{
  "qk_norm": false,
  "init_std_up": 0.0186,
  "grad_clip": 1.0,
  "decay_fraction": 0.869,
  "seq_len": 1024,
  "dataset": "wikipedia_en"
}
Each number is 500 + 40 x the weight over its row's rms, rounded and kept within 0 to 999. Layers, rows and columns count from 0. Numbers have three digits each. The size before them is the row's rms in percent of the matrix's.

# q: layer 4 attention query, 128x128, rms 0.113, rows 95-115, columns 0-127
# k: layer 4 attention key, 128x128, rms 0.112, rows 95-114, columns 0-127
# v: layer 4 attention value, 128x128, rms 0.11, rows 64-95, columns 0-127
# o: layer 4 attention output (transposed), 128x128, rms 0.102, rows 64-95, columns 0-127
q95 085:504466525522525495518483511477497551446479493466514492519362458557519502477514478490522494486478507501462520483512604470480528544560487456558485505472519433469461411501452456467577495492522531469509500565494479514456478467559485497447455512536469467502462570530521568546531472497479505524544458447498500498432509482467471493582490493548523556476498459450597500393542491449505580405486
k95 085:533520516577432537565490515563536440408521468543453490504469535468580516407496413461501495509464495466482520478572467491503543484495476464425527484497485492463550569489521431519474515515491518505528460555494544496563544492477546524446532460510500497531496456523509420458517552454524495459517541452522537528474494473553476475443543476573543446516575567506477507471489512541514428543592
v64 125:483479474483466534472410510569518528550466542500541480477492411527498471487473552544553507521468470452487513565523552555506509539462480553445521412572511528463542529439519451555443474453499476508469529503473462424550522500573499458474428478519504435538507565518497490520497511510527511428542518469485552537477504468474457583447453507493517481373497465445514441457504500558525487461459
o64 125:481467550496472553603405499523438480487478493482532579545469511465283523429515526533548484516458526455514404454537482475524491435535504533470525544521450526557535509475518464487493490496471494540528477557490561504444489480503491479514492490509453457478430518497447542540504503509492504450487488454505442501495542542522532514500509527541531505524499514416517498499503495516451473486548
v65 139:538509563526499476447506523572468467413438565530471530474457476488504410500530531503470501477529449422412503565493516466483522470381522472541506454527556538443513557503415469492521481476504507528510531510560452401503503514503491563534460460453518513461480506473472470549444575483541471530487512492554500474474564517524586429475520436518473499541515511473513532505483501467451498566501
o65 137:491479560500407519500505487449503501502442496538458559494555511560578547486448525589491487532505497430428515513475504470508513450454560519457506497502493517529473556486492469489536481476493502532536582519538476521455494404512532467517499545495436478485455457489552474523505541441572481532451531568561471556552410493507462481517493410463537535584436490499415497554467491502494492492563
v66 124:546520505507489512515581535506467431487520528548477581528513571468512512513532524496403476474490479531538469429440470458455458523511526480528477552447451516490493495492492521519501479473601491478568421500556551435450477487525542570556557510443500470523496494508517519461487491412498451566500414455527505476518478531466504399457523494468424478478539503509472514486501547507419407505516
o66 126:542567500476472485379504467498504463531480484491491499421568535591694506501539505597477504510474563486541454545474450491494523501474483529525495453505540511470532535488512502502586565507500475512449482454532506481558517486504516527540500519461525521522527501538504451437499544508546501578520495532541531504565469460563509555495507536461522459509486498539409477502488482515537481518519
v67 156:508440515516456448524466529551499491450394462461496489600550503589476492480494421480510514455538474425519503560468517440439560497502438539597486532541534466475486530520482517476555454546517562408524529477452499561517540510499498539461527504479523409506543486514509576513453505513530464544465444422565508461464502539500544474439483524476518531538540498463506503540484518478553493481493
o67 154:420488483545528518492504559492507484493470499475519447532547427511447485534413555523561525472524431580473452527523497468458485447503528559548564541480492493538462489493464592488482575502527553516482494455484506535577541552521511533512486417480468500529545515397573492508510470495510511577530515459516508485507485579479474541615491432446523516547451483478434489525511508475516544511470
v68 142:564459495542509457501458544545548528504563472474491491537519416565499534457496533453570514569469514485420481495547481483426493581549500523545507565476490500497528452467563548582519557523476495527507487480468622515541505490556476498506444561510522479554623453527556536482427521487493532473512540495535548499472487479484452508532507501501481532453523510508499540463519460404507534459483
o68 138:475503491535552481511485537523512508564517549496466482501487499447419527477548520488530412476445506542560343475514446487498494485486588488526522580496436507484516506454508510478480503506549476518451515525502540517581498588495491550438481507515457529480458481590498565479496470509541514474509497453498508489425451524505524479475479536469495558447506494440502518450492421448555584500420
v69 135:561435536491542450500520461437518474485521435530441552561506502463496496462434498497481480570488443454523524481423487487459405573560508563474467513417424508549450602513480499482477589541531453495522488536486531452504577506418478465488537434512475520480466507528499451490557486443452440519446489463503489517524477541494495487501466490525471503552503530508452563521507561466507465537464
o69 139:499554430470503475485474452489520460485546594494482486495377487516435515489519518529511520529510481505456453456480410497478590538496514544464478453478517558482477542469568531502516557553504504475406499485498461491504507487512477505481504461529555512522527422526432452494550469482494476535494497537487555501489531422438478441520558552502484476514612495500426502577492458500575529581512
v70 148:555455446459492475490552532385544534565514525460476481519420537500498554528475499467480519541452439521443524439493506515495439480497520484446541514457489546501448542486539530534464497542507500474529438527484489464499545522495493447476516464523564512459450530548567441451507442443525541424457502496434507475507501448497421487556560550510521508465525515472455530502473416421437415466470
o70 144:569460491506583507507533510523494503528479545502488386533469533538370509466558500515491515531460538466504504482457467476537543486503515477491515509479495540512511532463555433487446498496475459483499462527542495464460497515534479505514503444530543527534496462553380474503515516575426533490450500546479490470469450414517545520449522555486487538535556428535540600549486504458440590488493
v71 158:516475423484439538550461534564546426535524524519571470501510490486521578474565616479470480570475510541499484535542446532493535531510488462479540492492470482427509511452597532537480534510524497525538476501476514454513523497496482535520434502506433424568534482542533520548500510458525518481548610483500515565422518512490478538499474452483483465414510489474553461450544566523468548525483
o71 138:524500513580451524527462474505484507523491497454507566534550536532676497422542510498480483495483569508557514440491484496561473509520592564504477542557440453504540466464485485481487517539448425547486460507481581444571533545465423515485515520498498479442479543494543532488476494523573502483530493478494480504487537527546484508443494515555533499444550443440499443509492443532497470524497
v72 134:515484511432508516506513544465483522494460524499432486534528412508481494478459480599525520545484442438496540527576534537494499486458492529496613458592497471584459538489511474549506494421421505524529528527450436538511544499512471469421444438515463492442556550524546486468508500535478541468415534547467555484425493518476456560533535507559487504462529526438456498511488465497485491468486
o72 136:544447517510554542555491508539430523464538548486506516595418465520284511538482511522528499528495432471482562525434526465519528440508544476546562521481446495496468516510511458530446490493498494489511507589446480513463508441537477500474483483503468441476481493497453513527519436539478482467472515452528456433457493534465488499532472501504477499530547503455493524438481504443460538480500
v73 146:477479478507392444514507460540502498497410452569570456491595571481512491494538486474497485561541518510546488512503513522563504550456507432457434443458471511478534476561506533537510520476512487463564478573537501537555477478524502531525479465509469466515515500539468574545525477492520438564456441468497478514536457480459481514479428579597585480454481431512494486484520516549458453531499
o73 145:481544453539443405506487550456481516535544472469563523493562497498593465510510514501523507471501568501558471463515497519548489478521475440505496473565466539505561466490541525469544528515504551485486472474487474470488557497492491550511497424461518530524508507454479517425392520514503522484483522500595544514519521579525446503536504426575566404513575498489490421538577520542456461531464
v74 159:575470545528501458513502538480506514494436474544455503413468495468506468494532528551503534504447473501421502560476532410548479504485536458514480512467531603498497463490472530476470479435497509567513550565597538481466534517519494480536477527494562472462516440572489496485451598440577497461552475569545439491487511481493571504517529498510518478572527538529452558454483462468445466454510
o74 156:544494498515473505486571556512495477504502518541502471453478513458496539511502478483485449588442521420501490519473397493541531502501626481501529516516515528528432513485508488449491455468486517519521551515551456503389449496493543536507492549475482520501464409568478505483461517448511559505499509549542522547542369491461527544464501468517557553548398577553514487512511461488487501530521
v75 156:513446462536513496475480544544561444529504490458530538493483504477501525505464508551521480506444537475511494529548454523470478558486423536513480527559525462538473495491469520542485542523514507593522516502515550439426502443412422497483432505488468412444525508514567473588557535439464467522503560576547614503462494583530496550495496502439502552438534504467515486508541498441542498520493
o75 156:546572512509477582471477523505453518435542498494501501535512506471531506489535583476520526535473425524574514437508492540502480494497541612505514561512505467491548442517498513562506532521548431521433482536510499476511488464457412529466477546548480423443527470529529481501517473413573448465493453479534455467481512551525488454475493526469408582446558435496453497558470478498512532553496
v76 145:522418481580503493527541544515516500442460432492538509447506451508493546535504535470497521460496536546466487539508485535519564497506502508498542518465572459415527415422549493529472430456503478507501515460459540547488522505564445509487461593590486507597462486437536521450506514476508554473525503514495540381505573504477507533448461545440507511496443493498530486480454496520486542575512
o76 151:482470535515469467490458483510438502576406404506564444497547500523417472528502470371483478483504501488528354516518476498540462524475517496479520531470524496521491480498508503428433467481471521528481483585524542514515467498495495528448568452515543499467491519468558549451482505499527540469518495518488501447527546557508479501490459516436476558455450494464550501420443559573493527476481
v77 136:476507521457543538606473414485542515513514497528470449488463480543497454478470507513514528512506478497489505537471562533513480499591556545526499517440482534475535479517494481437492517468507530426434570492520512517525460495547411453506557553494513454510509506508445584480485541537492488505589439470433478583463495501505562549495500487492555482479501462533444435485561540617546539448453
o77 130:471468527491442528526522499531486451471506549521503567490422480408373507483497474473501489502433521512474444527573472448474457494549488563533511424490459572507470486485475538497475474485450556487468467436523509527451491582453581505513538511508533448511467477441476534531521511514484499514513488458455543565472522514438582546511495480575580425464466560509541499463533481481494429466517
v78 132:472387493466443455499403567540547477488522500490514441495505495500507565512537488405518516526451472476462488470517470460530506490515553512524548519487598528454495499424516580473513478522472504539499531507493476495539454505506485515494415473463536498375577517596560570514471536491511524452434489485542478534470452493525487502505501509539507495486517548448520484470492439451516430420504
o78 137:422494490546533545507502549458508491530558514476473444622488473470515468487471526529495450521428531498539497501449546440554574415509641549487534525516525509520531445470494538482528508489527441554546491500482507542503554566469465506549448478536442533478439513582517524490480526494479501472501524469532548479474400501484553502474472438480528499512500518510540543536500482439438568525471
v79 157:488466518530501593489446488506467453542479515480498540484510456478506513520506523526563508451429533472449512455484482519424523563477513516539559548508542516496514465509447446509473444481526469522477463489567574439481553480473475481486447523492587497509499493548561469541541446441538447553454547549582555573470448565560498493542493453497386438508509565519525538549502531513456538481518
o79 152:539606564459474570480492506509489514471561511468490572503496540545561535571474483476529484537507502511514531490434477529482481507477554572434566501509526456599521475509491518537500462490498481535474469448557543474519478440451508529500452563488458500512464492583470497513524593483529552512484501499495488503455499460548541459482528491451452614546480519453440478445468400497575516520523
v80 136:512536411531454535591465463515567459461427500511512466510470528585503558513540485491445522499558518470509490531471515535590497455462547458493544481492510531517467458521574540563501448476474514501574535519481519564536435546495454609562558418471471438494533491545533589528532549503494514505479495495434509500502448480532516487557540501496578470474476507478465499487543518523457504483451
o80 135:507416487555480512503525597482518542510475477488483466531608508554557503573488535493518538464468585493569512579462517469555490471492529488526505453553484526474527401519486498478428510466457471478498495458467483453522502532478480536555540473493522442470487471447525528458442477501475531506459476468493520536492385505521497593549452481539514432497585497523566478456519474494461422514518
v81 153:522492497541482522608551592518521453430533497545543503454487504543506552487504520522484474525485532516491490529617481517563504494504505430510486487480546484506412549455503506534534474517510518524561456597501469477452558518497465513496500534508470408474485455445527529441495545436530545501512490615512474456459558538491517501476534530438549520522528489480459414468521430453465523464534
o81 137:538472501575502538470517476508491467466455469484433415488519501508631484490542479487514543582472465515549571527501506514582464536520572486587488532507487495497524460471458480517526478510443451545532491578552462503482506465482423521494587497491513482439536473497546531451483461475577551455483509582556496433507489548480490501448432496478503470511448431567474492516480553499490456468485
v82 158:511498547511507522563508531468490486501480492458472395494487516532494489528492490471510515456520481486510500508636540475509528512472507475507454549520527453573467454529516462503465524423490516492452526501497485504432535502496490483504496587487544503475470467467447463416411440516558454513443522584516506446531513597466516584427558492498486503473500533550480435529431440523549576440523
o82 156:534495568506514530427584472538452479461479473469459452457440500487543491571480487548502504508499356539496613508479525609495415502498498481506504492491500478488530459501499454522473425488507553523504470598571488543499486464496537539514540494508461498509479496481519533481461497553513492512583509554463485439500506577454478514505517485449502533465420572515539535507562474497498505435482
v83 158:458505516545456523493514528453488454449376446531456519408504465502506558545464497517487485491460553420535503510527534493516530481454519521477453575528511495612430479498513503522435454412537476507567443486435476521488548534557499443519515545563489428510490502420438494431524467501488541503493470552448521494540457550482485509506498533491456410497518495477461495479439515515448491524499
o83 153:519551560556531539473448504484450467483461447493585492481438530573489478593492507448550478557460474427567472498473461521540500555488463469532517521499530497475546497500485410486490502532510494496484462510512442545450472371520490512510489453510514455561501464501513562446483489515473542462542537558423500440512532521452457525549491556478525498577489504498537501390534516536488430473480
v84 137:564536511580481446483499436446493529537514467453522435495516526535504474484499542403470515439536521528467477480507460454474540543538566496458482487366489496493483449499601526464502542530464496509488520493516562517557538532503568505528499512535543552507448434525500449477413485513497486446480565468511465468621500519543510534504477514430522492503453523586510509534487461505555541509523
o84 137:509481505452508383484584473530541465565480461473459443446504515468553505527523494490472482444525502555495469504522465549470489563486478474410471503492495482483462460459533485415456481516494562443502514513546519504587425550504511479490510482546479556509461509527514557436462502552438545505561494545479541513510467462498495435480491518479479558449473523520620479599539449542535545509466
v85 146:417540504502476511501586401509434538513503601499525485456475522465501406462513513529524494420521559570460497482522494498496585539495505534475431449472460493498538492550506458404442488501537480499480519461488452393465477444532465473480438517542532530607478590477527487522482495484529518560550509507502462507505511563486501507523458508510473511466543482504534539500503464574533537510501
o85 148:487550536476404537542480492537482492521556441469498573453509584549486543453515487511459491483531494493495479474535525483475427552537396502485504509485474525529507556496505472511457471526486510459500511446547534489498462417471596457470458540495503559536498493487501555560531544511550522489503494559556434469605604523549550443464507484529512482481449555475489516558496513599492516464518
v86 142:517515519441463471514446518540492505513489532529516478472568506511491491473496567515474530574528430533486508579536527561568603418472460474499535478449473496459537516505490593420465516539489529495477504503513436489448497541449502511467496429499502505507430446525487479515488587445564449486533472457505444475412564402471505539490514490513585493500575444489472486552505503535519527538500
o86 144:503408512525440513558545497503437502514445554517587495555553484473507488431511553503426525558548507497412580523500484463488491512535562477501487497535459502500428506561456513469489453487417530509587509522507498476526497545485495474533543471501530455511499453484531494541436467512556517503459538521486467530501515480504441555438508431558570484490475507507463467590586579545457495512541
v87 150:500534469546493562461472501534496517512491559517490514508473403499516509569493513523501496538548553484513487436456523557467514438471531496486534524575508552479485405520543495590500461484513454514474524418483549546529449489527560461525581510492455545502542508423453517470542508541447530439564530554388544558463551456552479481545526482505431474487463525520502432511492545481495564471490
o87 152:524549576494541518569443469454555506472400478561504495496513525454500502513522435439514461431476524448544485517455522452488509438505464477516515495523462456477544494510473439483496446490510469489499527512447508493537537498486505496491519578533474425487456507504494505487504501463465513477462518451413492568444484434557538543506548539521492498477521517524550502326493440454493417434528
v88 149:536503465497494459524468542445510482524529537456504499491455508536510582569514499445466491488501523484500496427445520588412479435524498488524455532477562517479479448502511516489460469536533505435496420467515569510461497500456542513519560490526563522485395477447562457493524514435496474538459493494473550423434567427574499436508494541483504491497444463554500405517446506425492516501509
o88 147:546467469522508496475512497468481460505397524545492378465571551478618447517515473427483599470484525515507515495498479512478487506501448506415516484460517477501502493541513516510504461504518479480476465502542504484588475514485463523516537448519508473482506531528534396464513540502501531556433576573431512539436532440571512550477504523406465526500491446567489544496507500513462520468511
v89 144:448580464528525520493495451508529495487512500435527453568471509573489483537508402469555485397499486409460508442491512513530460511471535496532582495530557485494464511521406455569575462474474561503497500513494515542539531526508502564523548480452592525429483492470485498503500439566461502560510511507496515534557432533515513428511569521500505529556445574508499490462513529479522482448501
o89 149:472468497459554512441555534451556551479560488483396492480567468546524516582461485516564544429508481527486579542507577521450508490481483531501496454470541517499539472500472533541512526481513531550530478478513468536451483502510517498545531527490406521509515534461486497505498553494418472541482493472514472508424434489503541486609485505451384519549524451552530505472474491432521452423475
v90 122:503491461544427494525537503492486444435517538496545510524526601548505573493540521453457503440522557482447483487491425532523541504499479494580534529433508488533494518453534516519536465545484498515553459494440523488459564536483432570533482498473525516520481498468520476543495522450605509570441560509498454471459504537542547431621506487490488498557499582510533538567504509460473551492540
o90 119:479496488551461490436561518466529521508506469482460456502628529617677500556511461522494518485539475544506542533478517522523515552475566501510477482515488478492535480530455552530430476561493416498523520461541509428591461503480454515520511509485503563484534508506573536484496514511536545553482513602497513483534461475552501475480474454475469546545510460521484498505506482518524518528507
v91 153:451508547483523500539566541453428521420536475533502536517519555514504532474522498463484481526545498481524510445517423576477520450498514513492520469480511492529548579467521486517553494538418427468504470474459430547486479540491463522481492501477438504451498516422522532495551520463517532539390476470495440463528491404526456437555437477561477523475463478450435496562475425480419510467518
o91 154:442468490521564434488465435447536490504523503519505467549493478549478502546476466547529547499487538559445533524460603526534526486485462409534488441490501546491517513497489518533540499539521429474517524540525482474492533483551428474510483434463551529484527500551533518507560440535477547506396538531511535476543519472520472472453425418443531392538533501496453528441505559534460547562504
v92 151:545542473533504585567424501488515507563550474524513501488525509534511553475493556508482513508471526579532481458437499453510487517629501487490505533482486509530497516514505483461468487578514521473509584503502520571454536483444477442511535542515505483500462445523436477510522476462513431468533551499486452585473487524498510565468465430492464496515422516571513441513526538545602568410517
o92 151:533531453471506515511495451534546474437534508476534455455439475436609483476510471462493553505465440567489563496523472508504489548544533519491506448481498473509436390554479554484482476498486456528505474435497524440540465618458466508523526513472516500489523548498495486480524519501475537477569443466384532558473542497495521491465565546581513494468468553519550432495525445502541440513489
v93 146:487496480547440405415544481477510589460522467491547474436533511479509526497488488468535494485464522512417487496518459468515481569546551515459469492427476510496531500470521529516485540534463454521522504536419501504523571490591517440498452509557502564512542504480488458487444486527517585422476536494471414511563507502475458495585473579551513498538480546504563593446496471469502476475522
o93 141:449512457514528419523496503478530501575563457473486467533474498493427515478536445455506432442474492454522397436550489485533578572494509393494480562489473537507520540480521463435467503549537489490525547516499476498470469523518506468457462489507475631531523491534469595481495508513457530458535517541530535456518494476479532411468497568526493548524510511471575547525512479497493560506444
v94 150:488487482522447525514483559531459499444485484575602541495482532483513558527516474529459509476463566555532487482462393513544551528476518486429489416490530533523511464464489439530496413526540392514518457502476449472525515520545501491561453458513459488485500500480465509549545484525538500494420494520506483578552470487570512472505415487514449441461401499487521481526424489514448500467532
o94 154:487596482510480490534420438456542470474516398494529523504537510547462457546500492485541528535473554495510450509449569490564518508460480416457460508549512550572570436485509515479521478516473427482572515485498565439488520447510419466536469486460478543483460543532496505455522558487495543470497486533541545493569491503529520452461517499509524482561515538533504502440504464578452423583520
v95 133:468442473428546497507519518401553473577518425436499492444412537480498525547477480511517483508454468566548522487502493564559457490503440508453496477485545474468487538426463462487477501503519510512483443520491465493475508519445484422457506527537559482489399534462509448488598427467473515455497537490511513452482582456496481521427444535432519542513418462486494448495484513487483449504500
o95 135:543460474495525511493469434488429523505461509499528440516448506468430464458498491405510581552494485488455545464526505564560477522514456550440464504474581457513526544482528534523526506505465484510487428533503486475409476521522414508508541458486563476484534519479449440547526528508443478451501493515464492460485632508469518501488523535451429511501501437523526516540449598547426525520519
q96 129:584516504373545464534432527494523538522504448485488516481586533494487489500543467521420508537381443460510497489546478474479478576463528534473518488548474444468500516471497515446564516458561475517487399449388486521484550470436521491477526530465456537492518583538511484531511497471541511544542534536458472504536513485540522478518495435505461483533482492526481539507591503491441501483494
k96 113:458437534487412460450469494384506483501478596501443532496488475488479539489472557488543485447515566560454528437490475456520495458509521482534496487488498467551461514449472511566458499528515508507481481538481523541494485539443510500515490528559470577476491496450505445553429543438490474493559463474503500544505484484563504516483575546594482534528568548469530578482586496512502435508580
q97 122:503495412508489468428528423450489500445465549464543465505464496541500488434529545470488529598535515590569495527461476538561508484550458503548472454444534467553498510520428577490533504525462468476473497520453509535538507566479534523510466542503529497494521469432500453556502439538456481545496535492490521497473527451440475495444492528425512453484479425521522546481506431540531392443489
k97 138:499394474491479479474543412468501495487501545551472561506506458516495516457537547490544503470526570491545485562556484482464559431482466549551562474480513535483555493501495547489570483538573501490477442472521542527515454405469509469497571512553532537519455512501502487474495427479517550483537419523457503469468495467502504419524483463638528502521584532470432504461493506462500462508487
q98 111:493632520484474474546479553457537543483468511523460499494573533490480477373579538614559492598479456494519535482512520493512434528531491561566497484426532524516437438486538538431511518457532490484476479552500490568519535526538490561498549534549508482487549488471456525561513479537559434508481526501481546536477495507494509557502468517521456476509445464505499570482526474490500473515515
k98 123:551559527470474479474557409483522487489517545507536472480554484556478509544510568499546485503466568542561533501527505502446505555556438494491576486585445515485541554531478538553520523504479476588510407512475544524532494444542483493474526551486523486511457439512448553483511486592469499497509495538454486435410554415485469478464522494549492544597527549511466488511526506473499429504514
q99 132:540512481570488499535570440485522518443453543541489560531410521507513535443487521530553469553509524545519502493469489538595504481520479525559471465464475547543464468531451460495469533531425466461428574484595499550507459547542529533539471499521508495497491426455534487476523479482455471470503564528493469433512530439471473567474504527499440428544474487494525544481452491543553402439510
k99 124:525519447599597530479521512571509488574543507479498502507538486511506410545532499532487493549475542507484472501485485519553514499481476485483464588516486525428489521573570510472567540518496534488493637458436474492493532491507554552463530527512512484457463490485576511509517491548515428547486474502484459505527464458428492519497480551461510465455402538514588488462447500536458473495437
q100 123:467523513515503502539485433458508490426486558520527455528542459530502473424438553552568484551479455479567475571520525506493508459500480517525482509486419502556486464463500518444499542534433511514489506573508469516526504491503528523507476473543601467506526582551459500591492486536545526479511523484540553472442537489427486482448472537512398526500422515501462503413414471540470477441465
k100 103:502503510472545535454548495556510503491538492494490524506603481531497444488453451578439478481579501465558482446624504494468521515465435505512537474573558504442488533544467502460525484458442462564459574511500542573485493475503547506563478413405510477517509480499572532391509459514490513495515530525472497487473530497494510547509486485502512488519445506543554391515488541523501535516509
q101 128:491489546548439532516505464467513470464448543539533515518438509448506488401496489438600489584520524531531503557460518492594499453507495447529519503492479511537510474489495506485486529532418516461443583545641474509535498531510505575525483461546570524506523489488500469526486515524489440464488493510541559467454512502440474478459502450575462574507459467468498517420499519510524430462519
k101 136:457544486569528586474535533579504499544480462522470528527472503513504423514502452587487477548543533471545524506498486469517488500504516494518474603536509501466508500570533557436535504542531514539522551490491521511418546527531564524521527501462471397503469552504527495479545487538480425545521529477516531473565476546426567485489428464459570482449444506504521438501441479570555559498526
q102 099:552524447471497513512496437510567532490394503482513485453492533536480441537546484552484470572446435526533527504508520531474399534477434485513516470474537478517509480512543499471482500440473500462430523507480477517585525496503517461397518515518490557453529493560482565523536464452476497514535574533501473493433480543546484529493444510540479403538411497559526564561466544445494467484543
k102 098:539549490519561517508508438552464522481540596444541551441467484556505575533538544429518504521465573463464467497465513485540503470459560549476486530570512513407523491472545532516515475455483512483520507499564465450527522461484531525523531589531520549483495456502454488568472539579545484546450415486460472474438498437517509452542519497529475581505484477480576499554475516532495446513449
q103 123:530457490517537497481522431439505451427459540498546484493398472503518492392519524534564511578505501511504535530504500516577450462520515548503471453433527541551544484544500467465477512555475499473349578586572475511560454490567525532498548475542554522471486504504514500497504516552438517486478547543515526468517488506512487531452461524492454463504500506466524511484452490496537475419549
k103 130:525451458532517506546517516537484520532494504470497494530441490525531480524475458478441540495503450503397474515463563513529487477497499499496462584513509546535422447483550477491539529545571529464474548454513508493512538553508491517509499426485530464528480495466562512507592460511585390547453556474497475462520495458436552509513488498467494504457400468504527461450419413588483495515432
q104 109:502486455410445518527499479477481456482508539526498380528430481482527540493472490442468498466553407469472496550457537548563534451568495547466407488506457493488549493453497463556418540547479547437436503567539452480480543526544480523506509477459552490474466458449517510458504568529489473514509545544488458485486505520457511499449527483487453545490493530517525483450376466483549530507520
k104 085:459487504542521534483491469580501488484486515496570464522480527522545438494523574535441528559511554548508597499512501502502547497456554470538559519528534549561474537533477563549456413464555474443499548504523540506497514617551449513533515487456473534538467495497520525475565480543515437470502521577481561514481475553437514543520523409476546455415531450515469512462496443467495513493492
q105 098:443468517465470489553510504518460534449561493502486509524577470515515479526461499523433515539454469463472487509520481517453477461522556534548490467576418496489453535423552428508544571552508483529465463479480482474410547427473499515497463529530581447561489472542493478491541548502542446541534470509501543445485563503488533530520494481532507622481514495469480538433471493545554539517392
k105 118:487538460451518575437473548492561521506476506452524514437470534538484456473463501563524479470576594429540499528550449495518549521517478533575548480488558508509473506497410556437472473484494495596563431561555528508476472461514561484526521513459501500439475538500472455474454422539471512467573534535483480483462531532463444485508460489462505482591552548486470471534485518472560497476501
q106 088:502469429426486524506536427451451495467518509495517563487488500479546507541541532475441516504507525474447520567495486432468506481501479537512484467514597488470504487623481453540495509515484468455541454562592526490489433481460531559564499508523478542491474437435490490502431518506434498533546503533523468472498558545447518548410529536490515450526459567538466506493487534459467427454579
k106 078:518518540504452442531487535519423465508561518506547513468428520467566508508483558438461564535453489571527581442470535473445533516433503454436543530542516491518454468521533512506489464457504540465445588509454479480517577522522414451417504513533481520558521481494503556542510493529492480487439429496502557493478438559471502559554462442471575543476495473482490452457506491474499513556534
q107 099:504508522444485498522493459476516491555579516491495504561583480507503517519439476526488501527457511414481477515531456542527554476494481517515526467516374484474453511427497461466478517517467529518536457456512510476483573543512504468514472454439504518529494549472455430502458512510592453566487496512526473499600536447517440479557561495573428618495486546505487485512496499528542519468403
k107 128:452433458499519493390497504459535540526435484522529464480516497533478409502539503587496469512463520455549514562593462500501504480483564571561525540496518448454497539576451507442505465531497498526574487553523524481527434411516523520544554516498468525465482550485538463444487494499446531491553528571481485540472492548489506478481492470523485479420545572522450463567541495441468481476532
q108 119:538505479521539543565498535536559536492515500482506504475529479512475496522478458487467471476560459540508482465522486516490508520478534448497538517554436517428506554500497570482585484474483451571451466466410515540505495397493543497488510487532528450513465550531473506444552474549589546489530531533482521487505448510618479440544482456520530579460615457538460519448545525459494528550446
k108 093:539546517452502470450497488466598515479502452460479527473536542504458488467484495535558473485565405465529403443541455509458535546522435467529483419530506516513492467509516523452394524483503461521497418469546520541525446474456605510549511521505479523482508510548487509582454499495505521454493529543440516507500495444548413482440510559551475528568526499497482472519546508526536472430494
q109 073:525480482534510497485512516459460473459464533490524514479510508444506458466526532485584499485531575542565542506492544437499462438531521501499487519491496486522522464581551424473471480506522489487601614458593481501512421506509497545581466473480521504496476465490481526514434471486440550490575518498522498497438532489468540477366486515514530481475439516490505495492520476498451466508636
k109 108:515552499545480465530536484530491437499529531519532431505530500517579497537461503458449535566545449512497511485452524476490539533444519481493541504495482554555492488539542525519500493498520525386463583437437547538514546566477495471512511488501533454527499521459484576538525525493549371546401516502498538475547483513449550503438477494469479465495486454505452523377475492540539543558501
q110 084:501443505470486481551559481512505470516481553486460481488467441497501499517498521465455506476494446493523462508503471549501517541517404500550469529496479480512454506441462608601516536471492485505376507509450537493540476465483531473464546496510533498466506540539525564512547528574534369502530533542485488431446494475526490530543475501539470418498469424466490520600432460525528490458457
k110 109:490457467417497559393500508504546501551405546518443481499492531492468514486545455521481499426584584489441496487550470584539500512565510462525472538489514507415478472452528467491505479468473526612501459495540508487507541539561562498530490463491469445462464449492429476468475523571463516505562499474524457456462527486517500515509440490510426558523504496492485439546446494541456460522502
q111 106:431494550545527514528476491548538548443513471509502552488510507549456509455487461462518461534522490559484478489549477504490513525503512485485529495556515532483480522460524534413594502490461453571455481518454508562490506391495525514526526485582538467493467541529513529472512488538576537502496477481463559516484501550595450468513444497546550600441565429529503487412559517542562536539446
k111 089:502577527454509524465473478526567518452495502478449486521583546561404486472471468607557455508582455474555419420543455471486513571507420469527489481493469518506525483513533553421483502472528449546560412451529482536526489491503566535507512493531447504521505543521492515541470508504522520510506506500508509474535475486522388479426477536491472514557528469503491445494529496532568487443491
q112 095:485534512522483524527489533552582503444512496517484555494480490504492518460493504504494445519645440551571467468504480462493548561492477476495536498529497553512492508476515576496512500493475430533416464591474527533519526450534511491517517424555570513483451506489481511504528458593539543489480505478537546456483498573561439437490465537533502581471561456521517512469549528526592488466443
k112 083:515551513473529576475464465525575502476501482451508525517563503577456492462524499600552447542553450493567454451495497477533506488457468494548514460476477503560442434522454517411447484510521451470528435492509519500536467557502475491523514498543452562536480532449537523613493459521536449479480525551497491463550491552492406510499462455463509441526484492486489469570536450489545494445572
q113 120:535456492546507536553578483485453498516458488485499470495497457506523512547468427467482512446549471564474475497467558478506491480493518486440530476474505527477506579507529515485527470524539529509402525456432440486385518490508551510475537496484534401479482542484524449406554518511568521531479494494509483546546454469572513452483480395547516562458547511498516504413512480466482546564427
k113 119:545588430546472472551559505481538493503540491489486525507581508511466521512451524569547512504547431458529431525532501485470519522473416515462494395510461498569483508520480490474408463497511483447541495451475529508443479551484573483531471491514481501480507496524482450575556554455527491510418564556479467520552493484492508524441520553555493508581533516455483573447545491526552533464445
q114 101:555518495466485534478509542439487497485490478501462488553430467463531490501475505544443540439533435473488505484439518458534465508467548566468479511463521554488564438477474474561438437514503489433436470485465458472431598578572487437436548443480566489482485514445486509497546517581505497488519502546511513500483470535465501448499473512445509482535588484425516511503505439448523521480401
k114 127:548547447543474525581540487463524490519459532474473540517501423426554499490459539474567530496520514472511501509493536485530535478518429549443549499527512473595395491522477503527443526517544519429439544540553489466462401555502574458499450503491494527512503500436559496598558499507496477475439492503536475505517529466485498514539523490556537503516463505481529588406551468531502536473480
q115 093:535450444505541517500549501449437479541468526519497415483533478450529506545539480525492508434439536504460507533491578526537469491546482552486463509418489498445487505566495499508499492504611543446505528444531449473465453523474560498480515553434440479505544513517549528486494511429454441549572516561434455525502487467483553536442543449533475492514472523501498511514433497421422525492588